Part of a small language model's weights.
Size: 20 layers, width 256, 4 heads of 64, MLP 1024 squared ReLU.
Architecture: RMSNorm before each block, rotary positions, paired heads, hashed n-gram embeddings, a smear gate, an embedding shortcut.
Each number is 200 + 20 x the weight over its row's rms, rounded and kept within 0 to 999. Layers, rows and columns count from 0. The size before them is the row's rms in percent of the matrix's.

# layer 4 attention query, 256x256, rms 0.152, rows 0-108, columns 64-127
104,228,199,244,203,202,194,220,171,213,218,211,213,205,197,187,181,189,227,205,187,174,184,201,191,212,192,160,189,212,209,187,179,171,193,217,201,238,195,209,214,198,205,175,221,208,182,167,201,193,174,219,209,226,201,204,247,173,187,201,190,193,215,158,197
104,200,211,167,188,204,191,197,206,219,182,219,219,176,177,189,227,139,223,195,228,200,220,206,196,229,163,235,209,218,229,174,210,199,185,190,202,196,193,249,229,189,177,201,217,206,183,167,224,209,220,231,195,170,239,139,216,230,214,194,212,200,183,190,204
089,238,204,216,209,189,188,192,192,216,207,177,224,198,194,188,222,231,217,225,219,191,190,187,216,201,235,163,201,195,232,168,161,183,204,193,213,217,219,196,218,177,197,192,220,223,212,160,212,215,158,218,212,192,162,181,224,185,231,200,228,187,217,209,200
097,216,211,205,200,194,204,218,171,188,200,213,208,207,173,197,242,165,206,219,237,175,214,206,192,197,194,180,211,180,213,191,245,182,220,198,214,199,194,229,243,184,156,183,197,229,172,195,211,184,212,214,199,207,204,203,234,236,172,226,208,200,187,218,188
100,194,168,178,186,215,171,187,209,177,180,191,193,220,192,221,162,214,209,219,171,203,186,234,227,193,199,198,236,206,135,200,181,242,187,233,160,173,156,204,174,181,221,191,186,189,202,199,165,182,202,195,175,214,151,218,185,182,213,163,216,198,213,186,199
094,222,216,219,175,189,230,190,208,183,202,200,187,214,218,161,222,155,221,240,217,181,209,169,224,192,191,162,204,217,235,206,216,193,175,208,219,210,202,237,219,188,187,172,205,204,206,176,195,191,183,221,199,162,174,238,211,234,193,192,190,196,182,216,187
091,151,189,200,166,203,205,236,205,214,212,156,216,183,204,205,219,213,145,171,165,208,198,228,201,179,220,222,212,200,189,182,207,225,204,186,187,174,202,163,197,194,218,194,193,202,187,177,179,233,205,174,207,195,154,178,220,204,210,172,203,215,192,198,201
103,187,204,181,214,180,190,181,172,208,221,178,224,190,202,220,230,197,222,224,216,187,182,189,241,189,216,218,194,205,174,169,223,232,238,202,180,172,168,185,183,184,217,230,182,183,220,179,178,160,192,187,169,211,155,227,207,175,245,193,188,254,201,171,182
102,196,237,219,193,216,192,200,222,232,209,208,171,197,199,140,185,184,186,177,193,208,226,211,189,217,201,150,194,194,236,220,202,206,217,191,195,196,178,207,204,202,188,188,191,214,209,195,232,210,199,161,194,169,161,183,164,221,213,165,208,202,177,211,216
094,219,211,209,180,193,191,202,177,175,197,182,194,172,181,214,219,202,200,190,168,236,214,199,167,170,232,208,211,200,187,194,224,180,198,186,194,204,210,191,179,231,203,163,236,206,212,166,244,188,215,206,218,196,187,206,178,182,191,199,166,196,200,221,192
108,192,177,193,182,192,162,211,200,197,178,175,197,185,206,246,197,215,168,169,169,252,208,223,241,162,201,193,220,212,206,200,193,224,225,238,197,197,226,195,181,209,214,207,191,222,205,204,215,187,247,193,184,220,198,197,196,160,210,166,199,224,203,198,203
091,183,166,180,232,181,171,198,215,208,203,180,215,224,208,231,190,240,179,174,195,184,199,215,214,147,206,211,208,233,174,174,182,220,216,193,184,188,189,169,137,191,212,228,178,198,209,199,170,190,203,164,165,227,196,206,189,151,202,201,191,218,187,206,216
100,227,236,178,225,203,227,173,223,199,173,196,175,204,200,215,210,170,194,193,187,194,221,142,173,215,179,212,150,181,191,231,195,214,164,208,199,213,179,161,215,187,173,213,208,225,257,224,237,191,195,202,215,205,202,225,186,221,209,245,206,187,189,190,208
124,261,210,206,207,195,190,221,183,234,227,209,199,168,217,177,224,188,227,204,217,181,184,178,196,214,183,194,142,173,203,222,186,246,190,172,197,228,190,180,204,209,188,174,215,188,228,200,216,221,193,208,195,215,197,185,212,233,186,216,210,212,222,209,197
110,195,164,186,222,216,203,209,251,212,173,190,205,225,183,198,168,164,203,185,195,190,234,195,160,215,204,206,217,172,201,179,217,218,169,210,229,197,218,213,226,221,206,205,199,205,217,200,205,176,166,203,227,176,215,159,233,239,192,230,212,180,189,179,229
102,201,219,235,219,172,201,175,219,196,162,187,232,210,201,195,184,164,216,223,228,230,200,225,175,176,222,213,216,218,242,185,194,206,223,218,200,211,211,205,208,204,176,211,192,194,198,198,200,225,194,178,204,211,179,203,224,191,212,195,200,191,172,190,208
109,187,202,192,212,196,176,267,215,175,173,186,222,175,178,197,174,208,195,194,181,189,180,147,160,203,202,211,191,179,232,190,230,173,198,170,219,188,185,181,183,222,175,200,179,181,202,233,205,190,175,173,227,183,170,185,167,200,207,215,188,202,207,179,222
103,189,177,198,187,214,201,214,219,214,173,186,180,202,170,229,200,181,209,210,201,225,186,197,176,223,175,215,217,219,178,196,197,176,198,188,200,223,221,197,227,194,166,226,207,217,245,220,183,208,172,188,214,188,192,205,166,231,196,217,223,178,201,177,217
106,156,195,180,222,230,193,217,186,179,198,201,212,195,206,170,185,202,211,204,195,209,183,200,184,227,190,196,224,199,199,206,222,214,204,228,221,196,227,215,216,214,214,177,198,160,200,190,191,160,176,203,224,212,195,202,195,245,209,215,187,210,195,196,217
095,186,189,155,197,225,218,194,252,185,213,192,224,209,196,174,204,191,188,187,201,171,192,199,212,172,238,230,201,238,188,172,224,192,171,222,228,203,215,197,197,210,226,198,225,189,194,205,216,215,205,200,185,209,223,197,230,196,238,165,228,203,206,198,225
113,174,228,199,239,198,182,200,229,209,220,218,227,196,197,214,241,196,251,192,188,174,156,203,221,203,175,193,171,210,199,193,196,179,189,213,236,194,221,201,204,200,183,209,231,191,192,182,193,191,210,230,224,213,221,214,207,200,205,183,196,215,228,178,181
102,159,170,203,221,172,197,211,210,196,233,185,206,214,192,187,214,194,190,203,220,239,205,208,179,224,193,187,206,202,208,193,171,230,188,208,212,212,212,213,169,188,205,220,177,256,209,204,229,208,200,231,201,219,183,199,196,229,207,207,223,230,215,197,199
104,176,179,182,205,174,201,216,226,217,202,198,194,222,195,239,178,229,174,175,227,185,196,205,207,214,209,195,201,204,183,208,200,202,148,192,183,206,196,210,234,193,226,204,186,188,180,221,198,219,189,184,188,221,211,196,212,217,221,188,191,175,149,208,157
110,210,180,187,173,183,209,191,180,213,201,197,200,203,226,185,237,221,200,172,242,193,183,199,170,184,193,230,154,199,228,220,211,172,215,242,194,187,211,202,221,194,182,191,185,199,226,179,211,200,159,216,174,221,190,212,194,189,186,196,221,200,173,202,187
110,154,233,201,191,175,205,210,200,199,192,174,203,199,171,209,198,186,217,184,178,244,165,204,224,235,209,213,214,204,173,185,180,206,208,196,187,211,219,217,180,211,219,145,192,219,229,208,228,192,191,163,205,204,218,207,197,214,227,192,208,225,185,230,197
105,192,207,191,200,207,193,188,172,217,239,204,198,218,209,197,200,207,205,215,197,221,231,190,204,187,198,232,223,220,226,209,207,198,215,189,188,187,202,225,244,205,170,197,193,192,178,181,202,193,216,201,209,198,203,180,176,168,161,184,220,222,219,196,236
102,162,202,223,185,205,201,202,179,191,182,207,174,208,191,237,169,175,214,219,238,218,229,231,208,181,228,219,192,198,198,208,211,203,185,147,205,180,183,205,207,198,147,186,192,203,168,224,181,198,175,206,219,178,226,239,230,179,179,201,207,202,171,186,178
105,201,205,225,191,186,185,164,194,149,206,195,213,180,186,192,203,216,217,183,173,246,188,205,195,205,202,239,209,193,202,222,175,196,191,167,211,209,226,209,199,176,209,175,207,215,243,187,191,241,186,211,178,207,158,179,173,167,224,202,216,241,205,177,212
108,199,191,162,190,206,196,191,167,220,214,198,193,170,208,213,193,218,208,187,204,136,182,196,167,184,183,194,172,190,203,164,210,236,189,163,196,212,215,205,246,213,231,215,221,193,219,185,206,201,194,146,218,210,168,190,200,223,215,204,201,231,214,182,197
106,212,196,221,180,200,206,221,177,178,227,226,188,189,174,205,213,155,175,216,213,185,235,179,182,208,215,230,182,209,196,208,189,198,212,220,243,177,206,172,182,227,247,195,211,165,199,211,176,194,216,218,222,222,158,161,188,224,195,191,214,179,196,214,160
109,226,176,193,184,195,194,227,212,178,208,186,206,202,217,205,170,217,239,229,179,213,182,203,190,207,206,218,182,203,202,184,209,201,202,212,204,193,196,218,221,204,153,195,200,216,160,187,198,180,212,198,227,211,179,156,189,224,164,185,194,237,212,207,201
099,204,216,175,205,193,179,178,178,247,204,210,227,217,190,214,198,193,149,181,216,136,213,209,195,188,227,192,186,210,218,200,207,208,178,195,210,210,225,190,233,186,204,181,182,210,194,152,180,234,188,180,222,201,220,224,175,187,194,191,173,222,206,202,230
105,182,167,195,145,178,209,208,212,212,202,194,204,215,163,265,201,201,223,196,176,196,209,215,168,178,154,197,186,174,218,179,203,219,178,187,212,211,167,158,200,210,199,168,212,206,177,181,209,220,168,223,175,197,214,224,234,208,185,205,192,196,250,209,218
104,183,228,219,220,200,189,215,196,160,206,219,190,209,203,182,200,229,182,182,226,191,171,194,190,205,220,213,191,173,168,206,215,223,202,204,201,231,208,206,200,235,202,186,201,243,213,228,196,196,193,166,204,179,184,206,191,172,206,194,216,178,194,204,208
105,186,215,200,172,179,206,193,181,195,209,198,184,193,182,186,199,178,184,170,190,162,185,199,198,212,165,145,191,210,236,203,206,249,175,186,222,243,201,228,186,209,182,200,181,154,184,198,198,194,198,193,214,162,187,197,223,204,211,183,218,221,214,184,172
107,219,201,168,229,200,196,201,223,192,179,217,196,213,206,185,174,162,213,185,182,210,226,221,184,177,188,217,191,207,213,205,211,154,205,198,237,243,197,187,210,228,212,206,183,182,190,188,205,172,192,212,176,171,185,213,175,201,200,239,232,159,211,194,141
105,237,236,185,184,171,203,209,202,194,263,176,183,198,221,225,220,230,218,227,221,236,182,188,221,167,203,169,223,177,228,194,179,187,230,197,218,212,206,201,203,169,210,184,189,230,205,197,196,207,169,233,180,186,195,200,190,194,179,198,204,203,199,198,200
104,226,228,181,209,204,211,191,209,202,186,228,194,205,241,196,221,201,223,196,220,190,178,164,213,189,211,220,207,182,239,206,197,208,185,218,183,219,211,235,198,228,202,187,161,193,199,247,194,226,254,206,196,218,217,177,190,202,202,193,236,187,225,197,182
107,217,199,215,224,193,192,219,210,232,169,186,205,173,202,206,170,209,227,203,198,210,218,190,223,214,209,193,213,236,203,180,213,203,187,193,211,218,212,199,206,136,176,163,180,197,219,199,199,204,191,193,219,200,181,216,216,206,156,209,217,180,199,210,211
109,215,179,213,237,204,218,178,219,204,215,177,207,209,194,173,200,219,175,181,194,207,126,226,200,209,216,179,198,185,233,147,199,197,233,177,204,182,208,189,166,189,230,207,181,206,210,234,198,221,184,179,224,220,176,194,186,218,198,186,193,209,206,179,205
100,189,207,188,244,206,185,187,218,207,191,174,229,209,225,208,217,206,213,197,188,180,183,219,194,233,156,239,211,206,227,173,225,152,207,146,191,198,181,211,165,207,221,220,187,180,191,197,217,197,214,248,165,229,218,198,244,199,193,222,197,161,183,208,202
106,194,195,228,204,216,178,190,193,215,192,195,215,201,190,180,207,186,182,178,183,193,220,202,221,253,199,225,183,189,189,188,228,151,195,215,162,216,205,195,211,210,212,230,211,189,221,188,173,209,206,215,191,166,169,187,217,175,181,201,161,209,150,216,179
099,207,171,198,208,191,195,220,208,201,206,205,146,192,175,201,206,198,210,224,180,192,212,181,226,214,209,196,192,184,198,170,186,206,197,233,246,207,230,221,180,224,210,181,194,201,234,186,164,183,194,224,175,219,139,231,156,209,211,197,206,204,190,159,216
100,183,176,214,232,196,212,176,171,233,192,228,193,202,214,175,191,183,211,199,198,202,168,188,229,170,214,232,199,207,154,189,193,199,190,175,216,193,192,180,204,230,187,203,228,174,190,180,226,185,229,169,161,203,201,183,227,186,204,209,209,195,204,226,190
107,195,190,208,186,210,213,207,211,200,198,199,245,193,210,204,199,209,187,224,225,185,191,194,205,195,217,220,215,211,171,177,149,229,205,227,189,215,203,188,189,209,192,213,174,188,162,217,226,160,206,200,205,227,200,188,181,245,213,200,192,209,174,208,202
099,196,199,176,248,208,198,176,160,175,209,176,171,164,172,228,186,169,211,180,200,207,204,228,230,231,171,211,202,217,204,232,211,150,225,228,175,206,183,173,202,224,215,159,207,216,199,211,217,181,187,187,218,205,205,233,235,218,193,193,215,187,200,231,195
103,217,180,191,180,211,187,197,179,182,201,231,216,213,211,200,197,192,242,208,234,228,170,221,222,201,210,213,189,178,184,213,158,196,197,196,192,222,190,244,216,207,176,218,240,180,205,162,182,202,206,204,217,197,217,215,206,194,203,220,183,179,177,197,184
108,169,215,198,176,209,187,184,192,199,234,190,233,168,195,205,223,199,201,181,174,221,220,231,194,209,192,206,218,152,212,204,209,190,184,185,199,201,201,207,233,178,181,198,179,215,198,204,212,176,177,155,220,171,204,212,188,210,194,198,216,192,238,195,201
105,181,190,195,215,183,195,212,189,204,173,211,216,214,226,179,208,228,181,202,221,177,213,199,172,220,202,158,187,223,218,216,205,206,235,198,207,224,215,187,160,225,185,162,175,209,189,230,179,217,177,195,185,214,176,193,198,231,203,219,224,207,181,173,214
105,213,181,237,205,174,187,210,212,198,202,225,182,215,193,227,185,176,193,159,180,172,215,217,171,209,239,193,168,214,206,200,225,205,192,208,186,217,229,180,188,198,206,226,203,212,206,216,176,196,167,211,195,185,189,216,204,224,179,227,197,180,194,204,150
107,174,188,188,162,189,213,213,194,154,181,153,206,220,186,220,221,218,193,277,228,163,203,216,174,193,225,198,188,183,214,183,208,196,176,230,186,214,209,212,203,200,230,192,192,207,185,172,168,180,220,222,218,257,200,176,153,154,211,190,224,206,197,178,180
114,215,236,178,206,191,219,141,199,158,204,187,205,170,190,192,203,231,191,236,216,169,171,197,178,175,193,177,156,212,193,195,186,215,207,196,149,170,202,209,206,219,198,184,207,224,202,189,164,202,187,183,219,207,183,244,216,191,218,173,214,218,233,254,214
106,214,185,203,163,214,234,175,211,200,198,203,184,231,199,227,200,200,200,170,211,203,214,191,198,190,189,187,162,228,235,217,157,220,193,249,209,208,215,188,219,217,180,221,175,203,188,185,198,194,205,216,199,213,163,203,226,224,194,236,215,230,211,194,188
113,191,196,221,198,176,174,211,202,165,210,204,183,188,160,219,198,210,226,169,190,198,197,164,180,174,252,165,190,195,196,173,196,185,203,217,222,173,177,250,194,178,218,182,204,184,203,160,208,190,187,199,159,164,188,176,229,186,144,202,199,211,147,204,213
103,216,188,204,200,200,175,224,210,202,215,182,199,222,181,197,189,240,195,176,208,212,190,196,209,197,181,180,198,193,191,208,206,188,198,175,193,172,205,206,218,155,168,186,217,187,160,199,180,217,195,211,204,185,167,168,155,205,189,174,189,193,179,224,216
109,220,222,208,189,220,218,220,194,180,215,198,226,180,198,211,184,213,174,198,213,185,186,206,201,196,212,164,218,203,223,205,205,170,205,160,231,189,231,187,217,184,183,183,194,211,147,191,192,199,205,236,170,189,216,195,232,198,198,202,191,202,203,180,224
108,188,204,250,192,190,175,180,185,187,228,192,174,207,181,194,161,211,180,231,230,143,210,188,208,207,194,208,212,188,220,210,163,244,218,215,240,223,209,208,197,169,212,176,175,201,204,188,243,228,216,176,181,185,192,216,197,195,198,174,192,196,226,218,192
108,196,201,225,180,228,236,208,182,181,204,207,203,191,189,182,216,202,230,206,206,194,204,186,193,236,193,185,168,192,194,189,196,185,179,171,245,195,149,227,212,197,180,223,217,233,160,197,199,197,192,199,189,182,178,183,171,231,192,169,238,213,185,204,199
109,190,191,158,244,179,238,185,197,194,224,205,222,193,214,193,208,168,183,210,197,188,235,217,191,215,190,186,196,205,201,194,230,240,168,179,176,235,169,214,197,186,202,194,210,190,214,202,211,156,171,231,188,224,175,202,222,198,250,220,165,192,215,216,163
110,187,191,193,236,229,181,223,221,193,205,186,205,227,224,216,207,202,181,185,233,199,190,181,195,223,197,208,209,190,211,233,192,199,218,229,220,210,174,170,206,175,207,208,213,220,173,180,196,202,245,193,187,179,200,176,168,169,193,199,177,173,181,238,212
098,207,214,216,159,199,200,208,201,233,231,199,183,216,145,209,244,209,189,247,188,227,185,213,173,231,176,230,203,198,211,216,204,244,205,208,211,180,209,163,166,189,171,196,201,225,217,218,165,230,224,174,219,206,193,186,219,212,232,183,199,185,229,195,171
107,211,208,219,204,171,243,207,197,214,203,189,187,219,200,183,198,196,181,183,177,186,217,224,193,194,164,197,206,221,211,205,198,235,172,235,192,243,214,168,181,170,175,187,221,193,176,164,210,184,234,210,214,180,191,186,197,163,185,190,230,212,180,181,225
109,213,206,184,196,185,184,184,152,195,207,190,199,176,174,213,235,197,258,196,168,173,216,174,197,217,162,213,208,184,213,198,186,194,198,202,200,184,208,193,221,188,202,209,174,210,220,164,190,165,215,227,202,164,203,188,184,195,201,192,179,170,205,214,149
110,197,235,183,220,195,200,176,213,231,185,209,193,200,208,183,199,196,170,186,200,190,181,188,201,202,183,194,243,212,160,207,216,190,173,178,191,182,218,204,227,209,219,206,214,206,197,178,198,213,198,194,220,215,201,206,218,196,211,210,235,164,170,171,234
099,203,169,208,190,197,185,171,175,237,195,175,237,188,205,252,186,202,196,169,199,189,214,197,207,148,183,190,207,171,215,175,200,197,197,173,222,208,183,181,197,211,216,218,215,178,226,223,208,192,185,196,221,195,217,199,194,208,206,196,224,207,228,191,193
085,201,191,193,205,200,244,167,206,164,197,233,218,204,165,201,211,213,183,209,223,194,203,173,187,190,202,219,205,177,209,239,187,201,183,183,193,209,222,169,204,172,198,198,187,228,205,187,200,222,141,197,189,205,195,204,230,186,224,202,197,146,219,224,199
090,176,196,184,185,197,177,188,220,212,195,177,174,193,156,196,165,206,195,198,197,217,153,210,217,203,212,197,203,232,173,214,213,216,191,164,199,184,188,173,204,242,202,211,210,219,182,231,141,196,196,193,194,195,183,209,184,235,182,180,191,224,182,209,207
091,212,253,189,210,224,210,199,179,177,189,217,189,164,190,191,191,176,225,186,206,195,224,196,237,206,211,177,216,183,209,228,218,182,181,191,182,245,165,161,195,178,238,187,191,196,196,208,195,203,225,144,207,180,191,214,219,202,193,194,206,192,185,188,222
093,205,190,221,229,176,148,233,168,146,191,196,201,210,184,210,205,187,206,171,170,209,224,240,196,182,194,240,194,184,190,188,174,201,211,207,236,189,203,188,246,219,209,208,196,159,220,204,216,156,210,164,198,145,176,234,177,199,203,221,184,202,187,188,159
098,210,183,198,242,177,228,188,212,184,168,197,224,189,195,228,178,217,218,237,207,193,187,237,210,189,221,246,165,206,173,217,237,199,208,209,191,250,233,207,204,193,201,215,184,211,140,195,221,192,188,198,217,190,207,205,214,201,202,209,145,203,185,195,163
090,167,197,203,182,172,187,175,206,213,197,211,199,225,189,203,190,184,230,227,193,174,206,200,216,219,207,208,182,188,200,230,193,195,214,227,202,203,252,180,189,182,225,229,207,202,183,219,199,197,225,204,201,192,195,207,204,224,199,177,185,198,186,240,233
098,201,196,168,185,189,207,182,204,173,227,182,210,200,201,178,172,223,225,170,211,175,180,208,240,165,234,213,235,209,187,185,228,193,205,208,198,210,187,167,161,169,209,221,162,205,226,204,188,195,230,183,178,183,209,202,178,187,230,176,196,187,215,186,209
086,230,177,185,172,222,202,195,218,246,184,177,200,181,202,194,214,181,206,214,200,172,216,184,235,210,218,188,217,208,219,210,183,202,235,207,219,224,213,200,211,189,200,200,181,177,202,189,242,208,231,175,168,206,215,210,194,198,203,206,246,172,179,184,190
098,215,198,219,185,194,199,198,160,213,192,183,190,198,195,216,187,208,210,210,170,204,209,207,210,195,192,228,221,212,175,201,213,205,228,210,188,235,207,185,190,214,194,198,190,190,170,219,193,186,193,159,189,158,207,210,216,184,202,205,207,214,127,171,219
108,199,207,227,232,207,186,204,186,224,188,234,223,178,182,181,196,165,199,231,225,205,192,195,171,222,163,203,189,207,205,227,189,195,215,178,189,175,171,185,190,202,174,175,206,191,168,211,219,240,177,200,169,161,207,189,188,253,205,220,232,230,229,212,213
110,214,189,209,179,202,179,183,188,182,190,211,197,228,187,185,183,198,201,186,188,227,198,195,242,202,178,245,220,198,209,176,214,215,232,201,194,229,249,197,218,197,205,229,203,216,192,210,225,169,241,190,181,194,172,227,231,197,172,180,194,213,185,236,192
110,169,184,191,181,191,194,234,218,195,180,182,171,209,208,198,213,214,187,173,192,218,243,201,196,200,206,199,245,199,191,201,206,207,218,193,190,235,207,188,183,225,212,210,225,193,170,175,185,150,180,194,171,185,209,197,195,173,190,172,165,217,189,180,191
107,177,201,170,213,201,211,198,217,189,201,208,195,209,169,224,203,205,188,179,216,187,194,193,195,159,208,197,214,177,155,181,194,168,172,206,200,188,214,216,205,200,214,202,217,199,216,181,197,193,191,169,226,213,186,209,166,180,205,219,190,222,198,220,203
101,212,180,191,201,202,200,238,229,203,215,202,173,256,192,213,200,183,188,196,150,216,200,169,189,185,213,201,218,218,229,200,229,213,154,204,211,198,178,189,182,185,185,184,172,158,163,222,200,189,212,217,209,201,202,207,177,204,169,229,188,194,226,160,176
119,196,217,228,182,183,174,171,218,188,196,210,198,199,203,236,215,228,200,200,202,183,171,193,238,176,171,232,195,194,209,167,176,200,219,187,205,160,229,215,200,189,231,193,174,230,202,185,194,179,231,217,205,189,184,186,189,175,192,218,205,204,209,198,244
099,221,224,179,190,195,209,213,201,206,154,199,174,179,215,150,246,214,227,250,178,174,215,195,214,232,169,240,180,183,198,188,210,182,196,179,180,225,208,187,210,192,169,169,242,215,195,204,196,200,168,216,165,223,188,212,238,208,211,213,208,191,213,181,178
109,195,210,205,208,193,223,197,194,183,225,206,198,194,206,212,200,213,192,245,193,201,179,200,211,185,215,203,209,212,190,222,183,155,217,173,218,205,199,221,219,190,233,222,185,210,232,177,226,192,223,223,213,209,165,207,205,200,208,180,196,220,225,210,218
105,243,191,256,184,198,184,208,183,208,178,185,224,182,229,228,203,206,185,181,213,199,235,208,170,183,174,183,197,200,204,182,163,210,209,194,181,206,195,169,192,168,206,207,220,182,206,199,191,182,225,211,201,206,204,190,184,228,178,202,221,212,198,187,217
104,209,224,201,176,164,216,175,221,214,216,198,183,218,189,204,223,199,220,182,157,210,216,187,196,203,223,241,214,186,135,208,237,199,189,203,205,203,197,211,235,194,203,214,231,222,237,189,177,228,229,194,218,217,233,231,169,192,190,206,201,208,176,198,159
105,189,180,226,240,176,205,189,199,184,180,210,220,209,198,184,163,174,175,213,198,178,182,235,178,188,208,180,195,210,213,204,190,204,192,208,221,193,212,203,217,246,232,185,224,223,219,191,201,211,188,235,211,243,181,210,197,219,187,201,213,208,192,191,175
100,171,174,180,184,195,181,219,202,171,227,166,210,212,208,181,206,182,219,190,206,180,207,199,157,226,216,181,190,171,227,217,211,189,208,190,196,179,199,215,171,207,186,209,197,239,180,184,212,190,196,234,205,194,156,218,244,245,227,214,190,202,211,217,198
109,199,219,212,200,225,217,205,219,209,181,158,216,195,177,184,213,208,227,207,197,179,209,203,192,212,189,204,205,173,226,204,207,180,186,188,174,203,149,226,202,181,189,200,160,202,189,216,215,214,155,218,193,248,193,216,213,245,187,212,222,219,197,211,241
107,225,236,179,246,223,217,216,214,195,208,241,215,224,246,161,210,187,234,160,194,181,215,173,189,186,218,215,177,209,186,194,217,155,201,215,202,222,195,218,195,198,214,206,190,193,199,194,217,218,175,205,182,195,210,232,176,184,216,171,202,192,229,196,207
099,219,194,209,152,229,194,198,174,178,210,186,222,202,196,186,231,218,203,200,193,190,199,196,225,214,205,205,200,210,218,186,179,180,191,172,193,150,221,213,192,172,170,220,172,202,179,198,182,196,255,181,207,179,201,195,226,191,208,208,184,189,179,231,193
104,182,194,211,183,200,218,233,203,166,218,215,229,210,170,179,186,218,227,243,197,226,189,227,214,210,210,211,180,167,249,170,170,207,195,215,224,223,209,187,192,187,187,217,177,208,185,203,185,184,224,159,195,189,177,220,191,189,216,197,208,168,208,215,189
113,204,242,222,162,205,227,192,193,189,184,198,203,191,163,215,201,210,176,232,221,214,229,223,204,209,179,165,179,225,212,209,200,199,197,201,206,178,212,197,195,219,185,207,206,221,181,216,183,197,193,195,234,235,223,218,201,200,227,186,208,204,218,196,193
099,185,211,187,200,196,228,191,198,190,218,226,218,200,207,180,190,221,186,193,218,192,211,203,180,182,211,182,196,216,173,195,193,164,214,207,234,197,197,196,233,157,203,204,199,168,195,196,210,219,198,203,168,183,220,182,184,182,185,204,184,199,196,192,202
107,166,173,222,200,203,201,207,203,213,243,216,180,207,204,193,225,212,167,205,201,224,198,183,189,177,187,244,204,221,209,208,211,184,212,178,251,184,208,228,206,176,214,213,222,215,184,168,200,224,207,188,190,234,193,218,240,168,223,193,203,179,201,235,216
102,211,182,189,169,204,189,228,186,207,185,199,200,232,198,204,152,194,224,212,222,190,205,208,201,210,196,220,214,232,204,181,208,203,190,205,170,187,196,203,188,188,227,214,173,204,203,174,189,176,263,233,229,170,201,197,206,242,222,219,199,193,234,216,192
109,217,203,182,200,213,216,212,198,188,195,169,164,229,217,197,182,221,205,195,205,200,187,226,201,165,218,193,203,212,155,200,189,231,180,204,200,197,213,203,202,243,196,194,206,169,188,187,174,232,174,174,196,208,203,206,204,205,191,173,227,188,178,185,168
103,179,229,193,170,187,217,213,187,237,181,179,218,213,218,200,189,180,224,209,227,229,200,213,173,203,184,226,193,153,227,182,233,219,183,171,172,162,191,177,129,209,223,196,191,197,208,187,197,182,195,196,212,194,174,238,188,216,213,207,202,217,215,204,176
102,204,192,233,164,199,220,172,164,182,205,207,188,214,235,160,234,240,211,223,183,188,253,193,217,159,202,216,193,201,186,158,216,190,264,199,168,185,199,187,185,200,204,178,185,174,187,209,203,175,197,179,199,199,222,198,174,199,175,164,201,208,213,208,217
104,169,182,173,218,201,185,203,212,220,203,218,194,202,199,220,193,208,206,176,210,216,205,172,200,226,189,178,203,193,224,208,190,190,215,216,189,190,218,208,225,168,172,210,167,184,218,229,183,214,198,193,217,195,190,190,195,222,183,189,244,197,145,182,173
095,198,187,204,201,198,167,177,193,191,211,202,204,212,210,214,213,210,232,215,190,227,184,200,203,182,191,226,187,172,183,196,190,197,220,167,204,193,205,215,193,221,195,189,213,175,218,192,177,218,196,191,206,196,173,209,171,213,197,171,199,192,203,230,191
106,201,196,196,180,198,179,209,258,222,182,195,182,208,192,226,233,212,168,201,194,186,213,196,157,219,173,226,204,171,222,185,206,192,226,184,216,205,189,178,165,172,174,189,207,209,173,195,182,174,176,212,198,176,178,166,236,167,228,170,198,180,201,205,195
107,183,202,204,212,206,189,233,205,232,190,240,208,215,186,199,204,181,212,166,181,192,201,232,193,226,183,194,206,180,207,179,224,228,189,200,196,160,194,216,225,181,214,229,237,194,191,218,196,189,235,221,188,201,207,178,224,198,188,201,198,218,188,189,219
107,195,221,221,187,181,196,223,188,212,187,189,198,187,156,231,211,217,202,179,192,203,222,239,214,193,207,163,231,199,218,220,198,208,218,196,169,234,230,185,243,184,223,196,218,185,178,212,188,209,200,208,189,242,206,208,222,180,205,212,219,198,176,183,197
114,188,188,187,241,172,220,211,205,187,208,189,221,224,189,227,226,171,199,215,197,205,194,194,199,241,152,199,198,208,179,191,195,217,193,240,225,214,191,183,197,200,184,183,231,189,174,228,185,206,157,198,196,196,155,221,191,191,192,219,174,202,197,213,180
105,183,240,195,177,204,186,208,170,205,200,184,184,216,180,191,197,207,168,194,197,215,221,233,191,225,229,207,211,220,189,209,178,234,223,181,185,198,200,195,208,206,188,206,181,236,157,185,181,187,170,169,219,201,202,167,205,189,229,185,204,237,190,182,217
113,164,191,180,199,193,178,196,176,159,178,184,208,191,187,198,186,207,188,227,173,223,196,200,224,212,191,214,211,173,206,225,205,217,178,192,195,190,193,198,211,196,239,182,200,173,195,188,192,224,266,223,194,221,207,229,200,172,221,191,212,222,185,207,207
105,190,194,233,210,217,226,206,195,198,205,224,187,176,184,182,176,207,196,212,235,219,206,215,223,175,184,202,187,203,199,192,199,186,168,217,186,196,186,183,147,199,202,208,202,223,226,207,194,181,203,208,209,183,225,216,207,189,197,232,205,201,226,214,193
103,190,208,229,202,170,207,180,211,229,192,184,229,208,197,217,205,184,216,184,212,195,177,189,224,207,241,180,229,218,164,212,235,215,219,225,198,215,195,203,190,205,216,192,218,167,178,224,179,212,211,188,197,194,189,217,188,205,207,176,210,194,217,209,208
113,182,205,190,200,171,193,221,194,190,203,228,193,193,182,209,180,240,185,200,184,178,181,222,230,218,152,218,182,193,209,214,215,191,212,168,223,210,190,197,189,220,210,209,199,179,208,211,203,199,238,180,186,201,214,150,200,211,240,176,199,192,197,228,218
102,225,215,204,206,231,214,186,187,202,210,198,197,180,179,199,213,200,213,158,189,185,191,200,191,177,190,229,191,226,194,204,194,176,192,221,221,186,188,199,194,190,201,209,179,168,162,200,195,204,203,208,175,211,165,208,212,242,214,182,194,241,182,227,187